config.toml
n_layer = 12
d_model = 256
n_head = 2
n_kv_head = 2
head_dim = 128
d_mlp = 704
vocab_size = 8192
activation = "swiglu"
norm = "rmsnorm"
norm_place = "pre"
norm_eps = 1e-07
positions = "rope"
rope_base = 10000.0
rope_fraction = 1.0
qk_norm = true
attn_scale = 0.114
bias = "none"
tie_embeddings = false
parallel_block = false
extras = ["some layers without attention", "local attention windows", "paired heads", "value embeddings", "a smear gate", "capped logits"]
init = "normal"
init_std_qkv = 0.0367
init_std_o = 0.0
init_std_up = 0.0367
init_std_down = 0.0
optimizer = "muon_variant"
lr = 0.0201
lr_mult_up = 0.625
beta1 = 0.95
lr_head = 0.00906
warmup_steps = 91
schedule = "wsd"
decay_fraction = 0.885
decay_shape = "linear"
final_lr_fraction = 0.05
batch_tokens = [65536, 131072, 262144]
seq_len = 256
doc_mask = true
train_tokens = 771700000
steps = 5447
dataset = "wikipedia_en"
Each number is 128 + 24 x the weight over its row's rms, rounded and kept within 0 to 255. Layers, rows and columns count from 0. Numbers have three digits each. The size before them is the row's rms in percent of the matrix's.

# layer 5 MLP up, 704x256, rms 0.293, rows 457-528, columns 128-191
095:091121179140165118105097107100125132147165153099096117129097137075173134093123129122126178121157126128129127101118149108125155185093136110153107177118081174121133134102139122162166109123120120
093:131111097158140139095109100161150153143125120119159135135083106145106110129106128138080139142135125128129182174159143134157123123136158126156108095087112088149117135109155107150104149114145117
102:165123121078157110156129082135137145140135141119128145111128108137154134127111159147157131139118086149110140095065170109140166116146120089145151100110109140116127127117170154156121126119082181
096:159113132145142091101117131138138129098130155126165102120140103164138127108092124128140111131119130110116100139144103117110153156094155150108150107124116126156101092179104118080110119141133146
094:095137111121162114142110147139081142076068133136180111144118159110126104112163092115143124122150122125089126126082170124108109109137155123146069160115137123109155117121111126142104162085105139
084:172125154139113139147101131157140124167131172165155137096141133145124129112109092139126074113144097138172134120071126117131139122161124112167152138092101112111147112146173130112107111125167138
099:083138077136126105103153107124124133132105126109161120080152135137166154119104135115137127152125100133122113121131102078104116142150106087139102155122095120089161150109116099125130121110051114
097:110132104089160080109170140100131145150083143177108094152144161149137136101132149152100101147147150155103129106086099136148119100135105140114149094137121109167121119143123162133133104144108178
100:093085133115119128101148120105125127124131133136117157104098092158120113137145099111112105128119121123126085150091145073098130184127153143124139153126137098117114166195151132175095109126143081
095:150150106137206157112135097167133136170153149099112122144109134127131107113185124115123146138083119103107091163151125122131164134133115088129161125124170147128173108150117144103107120084132121
117:134109147142152127160131166111127065140136113145160120106140176109177124112149151125096094171092095166109102165107111132153116119114162130115148126159127132152084162140143152167095134112104118
102:138113127124120134122101130133124123149120091151136089129102091147133162125111155071132100151114093135159155099138126164090149099165148127120156151098095115162126152110131149095148156103176152
098:105158116105147127136133152109171108098119152126146136086115086123138121158139112145130126113128109142114112150086141154115108181123156099157129094128186087119146124135115156124187169113156170
101:081155141112090173148164094117090120176105132122124158093123146169130116136102146133115089138166176140141152097122124147104132092137127118139109146125158163127167110163112122152094165143102134
103:134102123112155121167132102130069141151139141167166106141108134143173112146141157076176156123124136146106164117123181151109112132125105157087099118117125177136151140187107104125119136088160108
096:060119132122136109096115119125133090155134090131099134107120149090139101091131170155116119101148103168166123131126144122150098133119118103130050125118114152131076081089107098109154111111135129
099:116126113089125105143134129088145106108114146163134151170098090118118176108124115077175120064147178111171136089128137154136134097083123110117155142129137127065089153089144137133145129126131125
093:123124119124115128137097087092118138093154133124096136143129116122155110159129156115127146117120122126134097138111179106133167118121160149170131118145135085115094103114117103128103113102136127
104:151135170140140076099176133150157080117130154150140113108121135163159104092104163112142102147113128135110119138132162104095145109142092112106120136162154131134165149110129135117113176106148123
098:112157151120152161150084131154131124124090121116138107124151156120114147156087144129142131123139148137128106117150134118118092109126177131160139170192158143135073140162130116123121142110151115
101:127102136122162083142154121114100164143122106160160140124083136108134152121104151165086119117165121114174159116136101155153153102159127161112124146121173125111155092131171097122156093143119150
091:131147083158153167137127136149104117161137112170130163105148169089158135140136139137128126140124101168116125160112118142113129126099104130125099153105117149089150124144103163120129133150103110
101:086140114124113101123128158075150122113131124114125120117164141123160147114138166145191168101146163130154115105122115116158160144168112122105115136099163135124110147157131120181155128165148107
108:166163077103120149109105141118138125102159107085115109134117120089135132138088117115148102114101143123142074077109117092116099149110124128137103116113112140127138122158149119122120089160109101
101:123120155089112111132145155169181122142128139143110146105136149087104124124113084117108078123110154101102112110111146113106117127145115115138148156147103111155105128113171136109135143106148160
098:120156080120154109128113146098190115130095117159129128106149104155145135122139130109128093142103149139135111114129127100141108133166122143149131147104121105149142125155140130111117134132113095
101:075123122134161112083124111121125120140100146115113090097138178162102141143106151150065153168098125084158090130112114129117110112148170140138076123153099167153152113121143110168151128156115119
099:089103132148135126115116095122112103102102101119163068134156109127099134142153125108131095116159142093112111148148089110120093086061161125106133131098072136138102106165118119074114155154103110
104:167123094143111119097122122146148082117123128083116094126117106156105114172086124107134099143092136108122127172134140154164141138112151116122138142157141124142132158122133126160158136112130104
092:079120138141114133144144116084149121119101119114139155159148146171135103153127094082115138114115140145138135151115130152167129096120116111149124111165110114157140075154131162141108079156171152
097:145159139127128143151134123137093164150132139099118128123126124117107140122129125149126102106123109121142133090105095126154115161123137097120099110109146115130126160174080112167144156101109126
092:160115185159132099186071149179083165195134125141149137115106133142127126125139124112107148119170133193120140125137151176125121133144092112106129128116105110121092113099138104154088143159097094
102:108127114114112140153159113147127145096106129172138136111114120139121101117162117113117139098116115137133093111119145178112161097083146116154083082134130116091114139165121137115076147137162128
095:107135111130086107098134165155145123138145110142149139151148145120160148089138158089086073123130150098119163097134129118154126144129160095099114128151161138097137121143091117107150124083142138
093:147154166168060137161125119079106147116112153118109114137076115152092083177102134142126112150147112150135119121115144116160166107088095165143084130146125135172147121121147094148148151167131141
100:146164118107127108139099070152171153078150109103122157112149115130109142105124085118117135154131152128132133110139107079170120149103077123129102158115138124131164119091126126159137150113132093
099:110168119108101156116123107125097134117129160142147100116128133103132119147138133098135082128149080135141091132111172125157085107137116100109127115097082143118131135110117136125131085089131143
089:144145166100135130110096103177142102174151125090127124122130139118122117190177167134101119116112118141165106117114094089098136080137123107125134108149118127132146156123089142141117100149122117
097:088116164154103118129148132181139146167095116111081151107133066174109127094124163119133134185136120141129159092124150095112155115134123133136164086140147140100156152109160137162114140147126125
094:149103142117134147153120121127134179102185141117123121122144095133084140149150149176126121151110113115123109123155135094145136107125156167086107118134179121153109134129158119158136163111134146
101:158125108111135120136148119150145141135129097156083165110140063104095123151162125112101110132129148185137129123153156113167079100137123110124155165124129167146127100084168120118162143088075101
103:143113119123174188129129159108136156107101150121166149089133128149132146144105083105131106135083067110113168126139079137137146125120123101128192157126147148115133124069111150167109158113132147
106:093145132125103108149111137161110148165067142118136137117191150099133128134110176120138124098108123162068120102126125086125117143138099121182138054077149143111130116111112168076125118124096134
102:102157148118178146081199078092134107126125152128120152087123119135095107125169128163176123147153125134128090122127109093126142118077143130140114112102110118090137142081165121156173114130058137
099:153133160118150127133174135143116104122163148107129109137070113149190112112126099092211127081130111095097142097125089109124116095149125146118157107109182137118145084135149119139168124078121135
102:118139131154136104152129141131109156153143102113107140131121093162122123114140127109140152182136099141132110122142171150143132149114081103114088114128089110151139147127135127094171083070150121
100:111201113103122150118116114157158147155117130136092135105086099138134137157135186137119164130103106111121101103163133066085151170146149142123102116129133172210135135176138107100118102159157141
105:160161112141161120110114121115165151171135150113069130158147101150107149134110105090109178138154130134055163128089092125147121158151117118099088114149114115123137146121102116115120147145125125
105:146124142118087101146111137096100101131154082143118170119146105161118137144131143104145137127141109108143098133124119089132093139128159141072121124081134118070101128131114122137100155173127158
100:125129180107116086111101133138133124135122166135127104097123144148105126124121153129077149163124150083171108137139128126113094166134126181118180127089112125128140128113123119136108136117145100
096:105082126109143138130166132109108121074125109120103154173140136138139129127110100156081167126164117178148136144129108137118164128102161156135152166076092149145124070131130117106084117111167141
101:086105163154125121122105130139122137100143119094162128128115104145124095121099162124092128094092137131152075152113165112129144142121100137137126097113150134166106142152193152150149089146084125
096:148094110132165141116139093155145120172085111124119109114104137091154128128109139126116146120132173127124136132151163145131092077141095126181150171129108135121144170121165129156090138091150112
100:184061120121134113108115123121119115126144084159125129099119067185111113120102136153130177125116156117132131163133095140084152127114127116149110141143116095123146103101113131155132146139097152
091:106120151144152141130094157141134103154145138133121126087143146108137120174101123095119090172125104141124117137107132170116145129146109116085100136149130113139126159138144143123147115113101151
100:104093133113158123113103139112123118128135109117162078092124118137151143144104127109116112087128140119141120086111129150096128107120069083129139112152142155104163102146085157129099134116137109
106:155134155131120154138111137104156140172134121162150116141136152090134132124136129130138126100055118129130135109107174165127124134119148111120162106095096097151107088140098111086146147096130110
104:151097182105104123100142160157134128147183134167132134148129095108112113126141119129126110125104068126132121114146152176088121138110088104093154146144094098084069123154097138131109136108172140
098:113124162127109089134118134124136131137137105076071089137112085120123132110129184120099126122117103103128053146136111152140130154097125124114169123155102163107165100133098145166125127137144145
106:173158096126120137145101110138175154166072129115119109121127200092142142136116135104139144104093122124122169130124099126128171149142106153105170143105132152138122168154146125098145096083101102
101:112129121147126107120123152109111186122121140132114108193139112097129129116120120111124097139176109132153103176126084156128107155147121142101119127129076124110153155147144119124097157122176149
096:092160151111117121128114138126138103138163096173149112114114116114124137122104133158143099106161145127151139142139122135158161117121130147125133141147107086179112142152110139143126138139097105
102:110120177171147103095121140135120147136139116166108138158127119130146128135174136121107123130133147158149127119128174108099140134127103125114118056149141146134095090107157111146110145162108170
100:170099155132101075130191129119165129138121141082116098087115128095097119096125129088117146096133145105154108134144139130079090135104130123122156143112148197107145155145099114155103146087108119
101:152106067137176124130149129147132145130162157150137101112141082142101132136125133097176134163143174144133142116170140147103150105099147181174166170120128108116110128122137118142099127119101099
095:131109134137122130177119123097137132101146121164158136105148150135102136148128150120119166103088106134134123117125105134134170140127165107116145069121110148156113118131126122092164131149123177
098:147112091120130116180154149131089142152130154138175132104124127142108155139143097149133088171098141123152114143088084118135130094131096123069135152148133092119124129177135121125120165095090089
108:142130147095139140117122100121125130114156128174129127104146185116126137096135120186084112149124137143114139146132136125158143113130127157121150097109062158117122095122121105191105089100164114
093:130164154149174157192140138122150160157085101158109116083181132109096146150112128152131143110136102158169158114143134116147146113108122136094104118134094118124109158149126120052139127143164139
102:130136128154152163157173137106120143136139132107125111092120093144112087177131085158125131097100096117133129101081156124144147142131147124157136110158192121139100102111109111132138097162128137
109:101101106130113098186105035127104108126124097137130142165132186091125116112102117158140144137137115105123151103139097149139145152165090140150120114113101121102107128136147131166175081075137098
099:183113109172119124100152130094137145099152102173111119115140115134153154131161117143121123140099118097139136157127135129111149110168114142131149136124153097138117132105121128135189102098144099
# layer 5 MLP down (transposed), 704x256, rms 0.66, rows 457-527, columns 128-191
097:156162134143184180135146109121154161083140138150109104125158104149091076146107125124148132125094123130145111115122117126172103115131149116139103159163152133144118105124168153111170115110129126
093:123116147142126100101132089082111135143192173134073120139120092092138108168114138145118145125123172141130125126135108124181126082128117110131094126137143076075111112177109103132147142116140124
103:117149124149130125119108120121113139125104148148135111154145162076117119137096096116123084108130142072167128126174138114140137111097134162121133123103167138156145101126095075120120125145117105
100:116153146192157122125143121141111126137134102137133136094131165082138141129159152151111114127161116131134134144115090116162121108138152117131163146113155094124142136125136128160154093181108111
094:158081126145097153104137123119138099097141122106143148160145105161127111084113135130112099125177140105124139131100100129128142145107125160127183154110155159137117111121143161174132093111136160
090:124127127091122177089109140153093136118112119075127141108116099061139093156129109175146163122136112161152125082112160109120109110115164074123150089113105156106127128073154118129120112125192119
100:089157095129124141131166126155129145149123111146147162132087169149140131108148098091137145131150091141134113129169115131150123130161104111140161134114116177092147149182085092106101127101082077
092:088109145122109134115086156138130135123124153180103107154140118136127063167118052075099116177071102122152109154145134142119127128170124171113130143106095149137129121104113127116112118107138090
099:142099123130160115131155155143111115104096134083105126126120128099098141113084113113097123131137159121136144110119148114122104112130103148134139100141151116113057104149106123104117133096138167
097:126122106118151115131084163106137106143138092147120104178075161070141140099102108121125126164135113124121136129135145120146134122115114157163151116141112115161178091116130087093093122114134149
107:085085144133172077184142137105159124132130115111119109173155134104149158077123121119110116193120129137117105103140156151138154129152133109149114106151082124150129141117137154130131118114119120
102:112125102119163093127106153145158121127148117084129124134152177136121127100136136127136113128083144147077134094091098161124159106156137123184111120093104118120123138148148141111144156096103170
098:136123157118109108162094151123193185137124142102158116112154107111162178152140125113135151138140096148136100100119132144129098148111149125171126113131150131125138115163136149168102133114119178
105:146150091140112152078123165107127098131111080113099136150132128119123096164123190102123131134151169119123106136131156105144145143128109125131120140108131094134085113152093136100147134114135121
102:137106154109106170137119136115159117146112130126181140140145163118102106122128107095097097182142154134135143150153106155119114109106123132112103108185141125127104121157098124133119125107101130
094:163123123130111110126146088125106135105098133119129128127059130121096152102186132110107147096144111115100103123147081098136116114107120140128196163095177180129116166082113116088144137120146130
100:094137153152115097144112118149142098062137130153123118099098130145154116158124145108132153104132158162125149099124092116135109125137113093127132151173112137116114132115109113102126101105139153
098:103166126094126135147157082152115102114091106147124172103105128134090100132147102154143131119129157149156102137114139144146116132128143144161177106118144162127101093145121087145135115133103061
097:133137122110130140176128137139150134110096073119132132131117145102117054165139125116182132108132168201102082179129142135140148100174108088116136152106160137123113125191090137101121160140146125
095:097101107154127104135129130111110115131131149099187135132074117115156195136153122101095076087115129148098087169127141099152090112130114160154145106126129129092109134156132167155150098123121119
101:167102190106168077099141118127171140105100099114128104141101118135106104176129128112152122153123179113154164110128131120094121092120129183064132114168160151133095153182111123135147125146121122
100:110107126095114105107116154137104142101154155130120095126097133131066121122136102155113135155099164125143147146163116083102161141175117127161171110128144111136156161116136112126173082088157141
103:123135137108142117157109130093081121111125123107128155122119131119148104111049125185107138114112155133124123116117137140106131132136105168163127138129128083130071159125141118103148094155104116
104:184147116090140113109102125147103120139131114105099079143122130162119139136125116127141153087159152151087159109132132105081150100116134117101133133091147140171103119131098121099117137101124136
095:139154167156146151118119094102128104122103086194182119119140125137192124118149156132155156157131147105090146123100156136157182146110133162140121150153133134117104144139081131104125113104089128
099:116104151138122112129104129129087109075122128085140140174168104116148134169143114156114112095178165084100172125142119090116162117142154122140132119165162119172111154109105156095129157115136112
107:067164100104183143133117093124121104119102100110126154119098101114144122133142132152094098159152133111080118113098168136147151150102119146115121115157058154144120124141150100115112172121077125
101:137133138093104105136169116128099106134162079134141086073139092108142139134084135135129084126137126120085120156122143142182117125108136108132163123121117157130131107132133112128143119174153135
101:138111112128123111090120124135170122144140117126111125127070116121135158140104154142137106165119149104139150150151098151119080125125124112078109111117090126149102134141159118166134104158116080
096:159091154147127137150135102126124132183086138139148097132106128141080094118126113095123106112146124136108111131121121111094125139133139172120105129122125168130121119160124115103169131109150132
100:125172105114115122137138123112122111107161079120099162103107106126141072169100103127090120139151109144081136132169144088171071124137101151138133130120142133089074123075099119131132131125118139
095:185135112100153100153086123189166135129154110134133108111152092147158081133115152117137107137124091095106150167118149123083139091125121106119149118126130124183158113133107138133139119113117140
097:143142129094151098147091156081113182138137139102145145100116120169159113126054141134108118133131135128126137144139122103100173161095106136135133140134113187123105130113119157148100107106161100
095:126165128171169105159132096095096117092108159108143141150158132138141069107138127130125153119086140089129098104112096151135091169149157175157139186110129109125144137128107124155131125123143126
093:134089170161146136101090130135115146084103148112135142104108132098116118094113126153142114165092145119134132166088154074151113149134158132142134101130122089115138122123087106142163136132152106
100:114149107110113135129111152118126140157143085133112134118174099138121083122132148151121146162159120155137124111135105097140103139141122122079098113127095157135163166138109150167107148118124105
104:143158080147186155134129109121147123115138149153164130103108159137165157148142136135125172146125165140159078142132117129165126099147112137121120117126134093085103160146129119146092142145162140
093:081074111140097138168149132132114110099129135140145141096156127173123102126077121136136142145134127104136145150128112111155162137141120109155163097128127119168126114090162103110120121168113140
102:139124145143176129099177142120177139163138142125144134144100121120143137128122114133108155119143146164128130128116143154107116116139165183110166112142122184126100145159145140162152130103149148
092:116078122110120117094141141092139150185159151136107096113137103149090054126157181113144135142115140148169107088125135123160097151110127134113187158145154134157142122111153148167133115115097138
099:110117138101130148151095182140156102181125113119152109124138139141134079143125137121138127148107122154176128143138138161107121168128098145089165132149112118165119131105183170117158171152090108
103:163114131115100156141153086140149126100126129104150153130124096112130091160135129118104102138129143107147137134190130140161115156098116128129138107135121119113085148142133097111172090163151123
100:149111106151117081142123119139113157150113103172140100149129102127130137105161160140090138110153145144111117125156104129153085114124126140154120148142148110126096134099140123132138125142074163
100:118144110172142129097186108124145148079200161144157109163155098118124113159150138139116155106107147144127119152122126139116128102143100117145120130138150124137158116166104129151113078094118130
103:100174129110112090104143142155141108120137117146100140124062149182179136103130130164126156130118134143105131120126074140157122174167115091114140127092140146125154142096170152144131123094135157
100:107172162136136127148157134122131143174086129157168131110131147144143149172148140108128080104152079058107155150131131126128129113110128165109153159102143178116131159151119132136155127115104136
099:099130132131130115123133126161145172100122147128103098161095081106186168121097139131149141193138184106123119151089154118117131162117131145144126096110156133120134126138124155127147064127117117
101:173148114131158109121155098125142098158110119083128155108125162122118116145102109084101087100160102114121108121133123089099156134160167151111100140133150129100151097118147093142108141142154117
106:117127137119187181125107133128120122133134102096179134102132142122159118145145112100149111120096076107140127125101131147147123121105134130133144122123118159055128119130158110083146120092153143
097:151155099158121098094114097121081126141119139101130119146095115116129108144167151115152153113145157117142115135078130107177145120129106157169113188159131153122098120094135139121157134143115169
097:132123104113075099188093147138110110120152108102112101098132098095117108125111133117116149158138140103135124148116120132125085174125142172156146139130091079093118092131125139136142116081121163
103:127119131153117172110128121159133153161097130177111141118128127100150158130153125162135120147142142112138092128112114120143131134081109124172157134137147126172132123149142128067102070130161130
097:183076118155111158142121131166153163141156165125134119136082130135167104147124118120160122159096146111154126123114128093131112111128121098066132118138127122093139163143108132109110140115144154
100:123106108099131163102110127133140124143178115121107152091123133153156120138095149084147117163167137078124120131150133125137170118148157131129129131107141149152114109118152124137099152163124080
090:129146118114129162137087131122153127110117118133151100107133092118138075166129146124146104109108115086173121142130135127153113177128102107140153148128128130117107178067155136167138088130108156
100:110087170160129100107139125144079103143116157113116132143119101132120190139130166096110155088154138130122132088136105149128137120148117151146164137121092116077125103128131144109116128106112116
104:101127176144119128129108111142106153104132146188124141107104133102127110144157159099143124174177128200143101172121125156129074110088118116091134123156127124148144126097133094094126092167136089
102:072108141167158137154127148127155170176116154152162089108108144088108149161155106131136130070135128106130109115149128110113148135073134092132121120168131150110111121100120120135121137120125110
103:110138104150116132182142160101096109146151153112150111112119127174111121112167164145115105122124109107127099163124133116155095140160133087130117169136101119136128136134143137127121124139186113
106:165100118098106153136106116143120146100115138110131095124133120105171143124165152108157103090099109105127162109083187112128126162141109112124123117100157137110119127161125069124165141097108149
108:088095148126146095125110109122144076118129136163142132125113144121112142165161138146144164062153143135127130122081137087131135162146119178110117142136101117141140136145128106121157151113110114
100:125186132134172122167140152097145096146137126154149068147114097127118084143171123138129147120124138153103128122109109169161120093092103123096112115105091083164123110114120160142135127126122133
099:083125150135086146118132108115144146130129134094111135151161166153146117077136133124137090144151081092138149127151125142154131143149102101149139132113158151111139119111115111144133186152194092
096:119113148132128081093125176145113113194142149119147146147132136119079154166097151130101109125155156152141134124122158100100101107117098107124143137109122126115126138125101084152109102085087116
098:146140099136153137125163112117132105149150146119108105082106141135069191128108111119139149101106150136147138113110057129075126129137116145128128149138120155150150116125117124106111149115165131
095:103124122140108140109150124114122117103100134104147167085104105133113088114124132120099106134143127072140111118139208101135133133170119148117136140131138102114146100109148107161112138165120092
099:161118116067149143092160175146077112104161123147139103109155159107122117132144165112115151096162147102105083139090125106102107136119149129149121139122126128149147143167120097103112112145119158
099:123125129166115132114126088096090127098187144167121148135119085143069114079124108152127132108155128125161156142152130123091100120078178146086155126149161136146108139103132141119159104056110156
092:090082103142107112070114165129124133087163131131122152157130159148130117120137082140100140095105153138111113127132114128130084090147135125108123094108139141145126134098100146145128117149093115
105:164141134168147175122103135114125084143104171107126160141117080136097142102104136150124117167095105156156107124089173108115129103086150116133143090149145099119137100102141122146117107128160126
110:135104112096090132104155072152090118129081110116127183145151171135093138174136087157116145171167130150139127104138146125107101109096111170136125101138183132070099131119132102094142140150139140
# layer 5 MLP gate, 704x256, rms 0.249, rows 458-528, columns 128-191
098:138123128132113162112130109150131136091102115105142145114111167114148148146108169159173131173124141100111110136126146131132141139122160139103103125114143111167123143106098121167111142138140135
106:069160092132129127138159143135098111110152113128125129109134134118143120116146125115114168149115138093148154162100120183102116144099093086103093097115107110126156153155089070106153095097129083
101:155134156180157125142131111153084121133147101151113131174100118129090121133108104189136091132135118087093092121144119155126132150099126115100190151111152100149100143120131155119167130137135130
093:063170161159132154172119134117168132103136098128106129116142112162137128141155111121112106121085095142126170138188111152123082119141132124112089103136172101081145132110137113139131100154141122
091:120112153123160139113112086078144145134114130160098105151151147100120115095136136108126116123116106129139120141163091116153083118162142148115137163098140138112149137161119127112111127103155132
103:139114201141168153136107119139123164138125074122103112119153140133144147112146169134149139143154125134109154116136151154116108159154134125162107115120189112147123127135132065162158131110123084
094:113110179122109120164058162160139070115124123065135149109110181167136099130110089111093134090146085132130129166140155136112134133085114085110117178141135127139121142101143118145132111081142152
102:120107116121135129111161160119128115123152130143135130137124186101114127162113136124143129169123175141092146092147107106103147167171101141181099131091175103141103099124146120151140124133103155
102:115108137155135129168142103144106157124166131151135138143124136119129135145132116123135164137107147129135065072111111148144140052148101117121135123115153116124142112126107122123158126123158132
114:120111134161131122124177136111108097135092136100143104129118175122164116150158147131117094154083133117137103157135112144136148125169115129144117154152079153129104132157138176151113102091084146
103:128165149136134105143115095108147136142128123112100104122175142125127142110095136116135077113110113122094119117091148121141139127159154106135112148083131154125086151157155113110138149150126114
102:109085141104145114112109134144127142077121113121115110129118138136109112153131152123146133123154102120114112153138149116161147168163150126141138121062158093144146134122105093125158132089099116
102:126101156120137152153138120163132087144168106130111090128123108111168125129150104110120138144095138156118133145165134111127100130110138093178094117134139140087109136103138130113095117145136126
098:127179088132093119141118096123116118092097148139134161137115118117118110163112140161140159137115125105076113107180148114103072148156152115149167173147106097110128123089119145114158117149112137
098:129113126189152149148103159083124156114131138160117057126143142152144081144114137120116128142087108114088107169098128180126163120151122167109147153184096158105101141134128114142120132094133133
099:122143133156115139137112132133093121123129123130124138163178136185145093110115095111097124130111115089132164138140110138154144116115097150138115069099115140122132098142141133082121112136098169
100:110133121127104117155119091117115141092143111170174136161094125115138134122123186147118101132166140130156090101128124152137142156108126121116140156125148157128136116123143106107137108115097115
105:066131124132099118132137124128110101117164142138109100131154153172147119123114103164101112117111115114117194078146109114145103156100099138150120148134132128124120135108174108128152121134119101
099:164117131118129149107157119124167169102171104111146087145117140106128132116155113105140168134126140098129076118158126123137149093157153099123108108109092128114088124131096095097150086134168109
103:106084154091155125136089138099102126119133140121128139165164098103123094117169117160115177113103198098148139133102164147140149112139132130147156149158124080092128148161158174141117151136145113
096:127105138139133150143128107119142120160097172150077144157160145139134098162102110171135141130103102131166149147089089124101137140133113114126133111147118120131090138075188152145143122145137097
099:147096130101130094161109175135119143161146098155095099111146080117083101111099161155115107144111124117092137089141151121133131113089134103129138091133201103135128114118142143135123170156106109
101:173164115146177180157096165134079116116163172165124124107136091113144135103139110121120135159152147109148122149101151080111127118081141096090123117119068087122085123145099086091110121083091107
096:108118147105127114129112109122113086143130086155151128102142127137154155131133135122105105137126173145088092146137145104129153092106129091160134189164133101098098144090145132124164158167135140
099:141124139137128120122082099133130046147126155096115102131130158147169101192152128157135125132115175140108122134125134120147133136117175135116113139134120114127113090138107120126124199139139087
101:163115136144164152118105115138166147115114066149141117087113121171117119145181148123105101117121119141158132095112129111149132112136096114158149140117127100149117139134118120119107142128117156
099:098105106136112145140153103072144125081116114136085109110151150111104180119130129104152148142139159083180143135170130141116122101138121138111135165110126070136133155166148094089129160158131120
101:106155133130091132109184171146155134086160115107158139151150115121104132146077104109134149147110099143145130166174142178135078127128097101130096110079126089096154121126170134109140131146118122
094:134099122128103100135116117090112126164103111174107147137145129105125098181112169074105090088107115096118120110173123116104164182180096159131130117147078101092106122159129104074101129127135169
099:147125122094125127108120138118145120128146132103114135112031131150098130147114105150120114126134157074158125122143107094157105106151159151131129116102152146186128152101103140090140126131165091
105:098130065147118118123172145121182128141080150139194114123125134119109129142171111154153147119113126121188071148090135100139107158100169140169143137112112129147135118109107126122133157136129152
095:116128133143147122137097120150146121132145119060114106109106133174113124157108128108149172135101127106118141109106139115141168136137117107149099146113151114132138123110133140138133100138148152
096:164143127133144111158142122112080113146070133144098162079131129141104120171128110062146147128099110212126094134145102145127127134091145118108123145177129159135137166100129119113151156157109124
099:146107159130122140147132145157089112104083127149120134123139108141148179139192139130115114154187128099128140149142104121140115146124155113124094125080131123175105125154114112124158146089075108
102:109113123105110096107094149122111110143155117133112156199151132096082110146103119138130147163123181165114156142155153139131123125140141115122105119108179168169124088100142133132136140120130159
096:125107101137097139104125142130067143108152140115150142143143132149103118137125094111174113193133166098124147136156161116110122150144095160097173104127166150096103138095110103159127111126103159
086:115156097151113119129109141111120164118103140130138144119135124128129171111105103117147097155130106134117157156129103123163120160131104155138132186118190098126122126121124139095139175146172112
101:151144137116128146095106136139128098113125166125119138143114105127119151118122154105102135126102143133123145117138144131137133147148112122112091102121134106147081167151128098128164123189114117
098:136078100125149080162122121117122138116119130103109150146108107119174119127128108120099097144120150162119097143186110130164118191123154094105154134142173178122137086118099135160137115139127139
096:126107160084129133135105177128125130111105087123107142138109135092077139167133125094122144137080104153176124104134122103142092131162119125132094134096115134175119089127142145134106134143126124
104:121149144115119179171123080148130121131116120133082115124099142094120109123134084111100126102108150148126179123130166111140127147129093106121098133143142074126108124106115132139145102176126148
104:113113141129123121096083140087132132117131158126194127120132117148113153104143103137139138150140157113155124151091117098144122132128133137121140165151140122147113147112095125129144154183103079
100:102103148129193104164093113124079127146120139174106118148129147092118123125122130091093140073109139163145107185136154151128082123138164147129129108090130109151145126151115137123112085089125124
107:105138136111135142161131159124109144166119131075158114147117118102137146154107112154149152113120135128137138153198115101159124112099092156155078161116091127197130114149101134160103134135119171
101:134075125186144139126132096131103140101136149107137100105188116106130104126121143104124163119117185170075142095061133106115168104100127100130103126159129123129117119127108128131092120158118089
105:145125130135133129105096137152115125133143099106113122133127129131178148161118158086157080137107165092098116127102112127154111128126129167142147134129104125125125142118130090120123131123158139
106:099098132131136121149135087137104074130122110158127129130118106122110145085165121128133090135117104125206144129139152143114133102145109150131170143136187188121135135128129136122146169126154128
099:140114181121105125154138090099143108103141173094114138147155126097099135095121105152110115102112123120135119098112168129110117106073125105131117163128134105123128149157106090119126132172147156
095:130125095115146122115146095135158100131183131143132126121114112167144124134111164141139130138144111136118079127129100105114172155110168114093130115132130150125133136111143147148115142137066143
094:112100123113139148138108126145097111076113127102130148126137130111120110164089128153139177171155072151140115142140157122103127107123111163102150104126149107168168121099112121156128090129145139
102:091103065169117202061131123132122165102136122085129131132119128113146149165138137166147123091144157100118134127087126105161126120145128126137143132131154093099118099124102096109079116124131093
095:117144128103126146117158202151059095103104107116111151123113131153153142127113099131101123127152124102113107179135157134129116127147159135179133142098123126135112129145098097099176139127118093
102:092126122120141150126134137110105119119109088115161120135146134130101119085116141064121085129119190117100130136128118119154129134153157095115091108160140134079139115137154121111125189116151117
086:102165103136200158085152086087158149170131115141130135098131132115087116123164136100124145151118174120140107153172098103142133109115120091106145145109113106180115137127130154147139102162126107
101:130096134145165136080089109116097119099147140102092151100143137139163149140150143157118152121083119081127097123127142150101122138152111095113148131125122128120120138150107131159118149150107127
101:108122116158144150156083170132142157088111150133153085134133076138090110093126091138125144119115133087115132151110112120135130145146127132119130122164160125175134135148158141117100098122144111
100:117133138095160107118110127126117088117128084109140094136122110134130098128087136101103123145110147159131143113111171150124098111127128114123094134089091115143170148142101175118093114082142135
100:114124147112151113132132109150140134120105124163114150136142183097134160117111096089129111131110100123110110095164138145101186125111115151138114123049158143176157118104127125158120116125118125
106:139087109148133158182139118136120117105166143147125171151139105126118136142116151128085154137135126118080148178122107130094148117125097132151141149148112134105126122114131123127093049117096185
103:124131171109153120148070154119110136133079132093137117125143111134144145091100097127105122170095101139150178128129099120139107132154113122128139144171102074125139122106130135155153161154183090
100:095116130075171111158133096154155125134160134160148113111126106152137141122129113120137116158096167132162132130114169158091096098127153118087114084115116082137108096149076133129173079143139082
102:122105109145117088114129105132075119134128120175158168100133085144127084120162132158109111122140143145145125096088124141145102094149111169149138127086112101175157149090131093134169146093191139
103:104132145125136131138140165113141119116096138151129143143144088151123134136153091160153110141129100168147116167135139161140143136134118141126157159118142184154077085063138157100108124127123121
102:105111115185149128152130122151144139162127116112169144093142141129101117116127111134167172147161087132148106145128104113141104131130162138130107122123105133106149155118122104108167098190085132
093:153118118119161086155176055120142147128115097084158132129110106106122135121123141094107114137135103125137107137111143163096114116148142168095146117099211100184150131107141128120124154134133097
098:102108149082123139121120138128087154075106131156101120112113142131113127137140155135140140114138126139130111158151160128134128113130120117117137171153094125128131168151106110087120159114110116
101:094093142129104174124131116102132121184127118117131137141160126092121113094096134143153162129094102127179144112187144147101095139082144156062135155097100140125117144149127096130147090099127149
092:115112148110129114182130128128152100152097161140153125126144159164137116104140108111135139137111123149180157070129131116127140119096113110081120149141160083108080098097094097133146175093124139
104:147103138144136186130135133164119129112117115156109190124126142135095110104114141121099155141126190109125106127124136095150111117119137117172106106141128109159159116145127136149103131141101092
113:084098153180171140144117139132145118128117157129075095098136118131141107146115141137115129153090140118117067165150147143161165097172160103105105114116157101138149134121162119084133169163123149
099:146097141100134113131116106130100097128141122146101151135140123118068126171159103128163110113129109164101144107092120143127088151156123147084166103101151099123135131128107163149193132154152131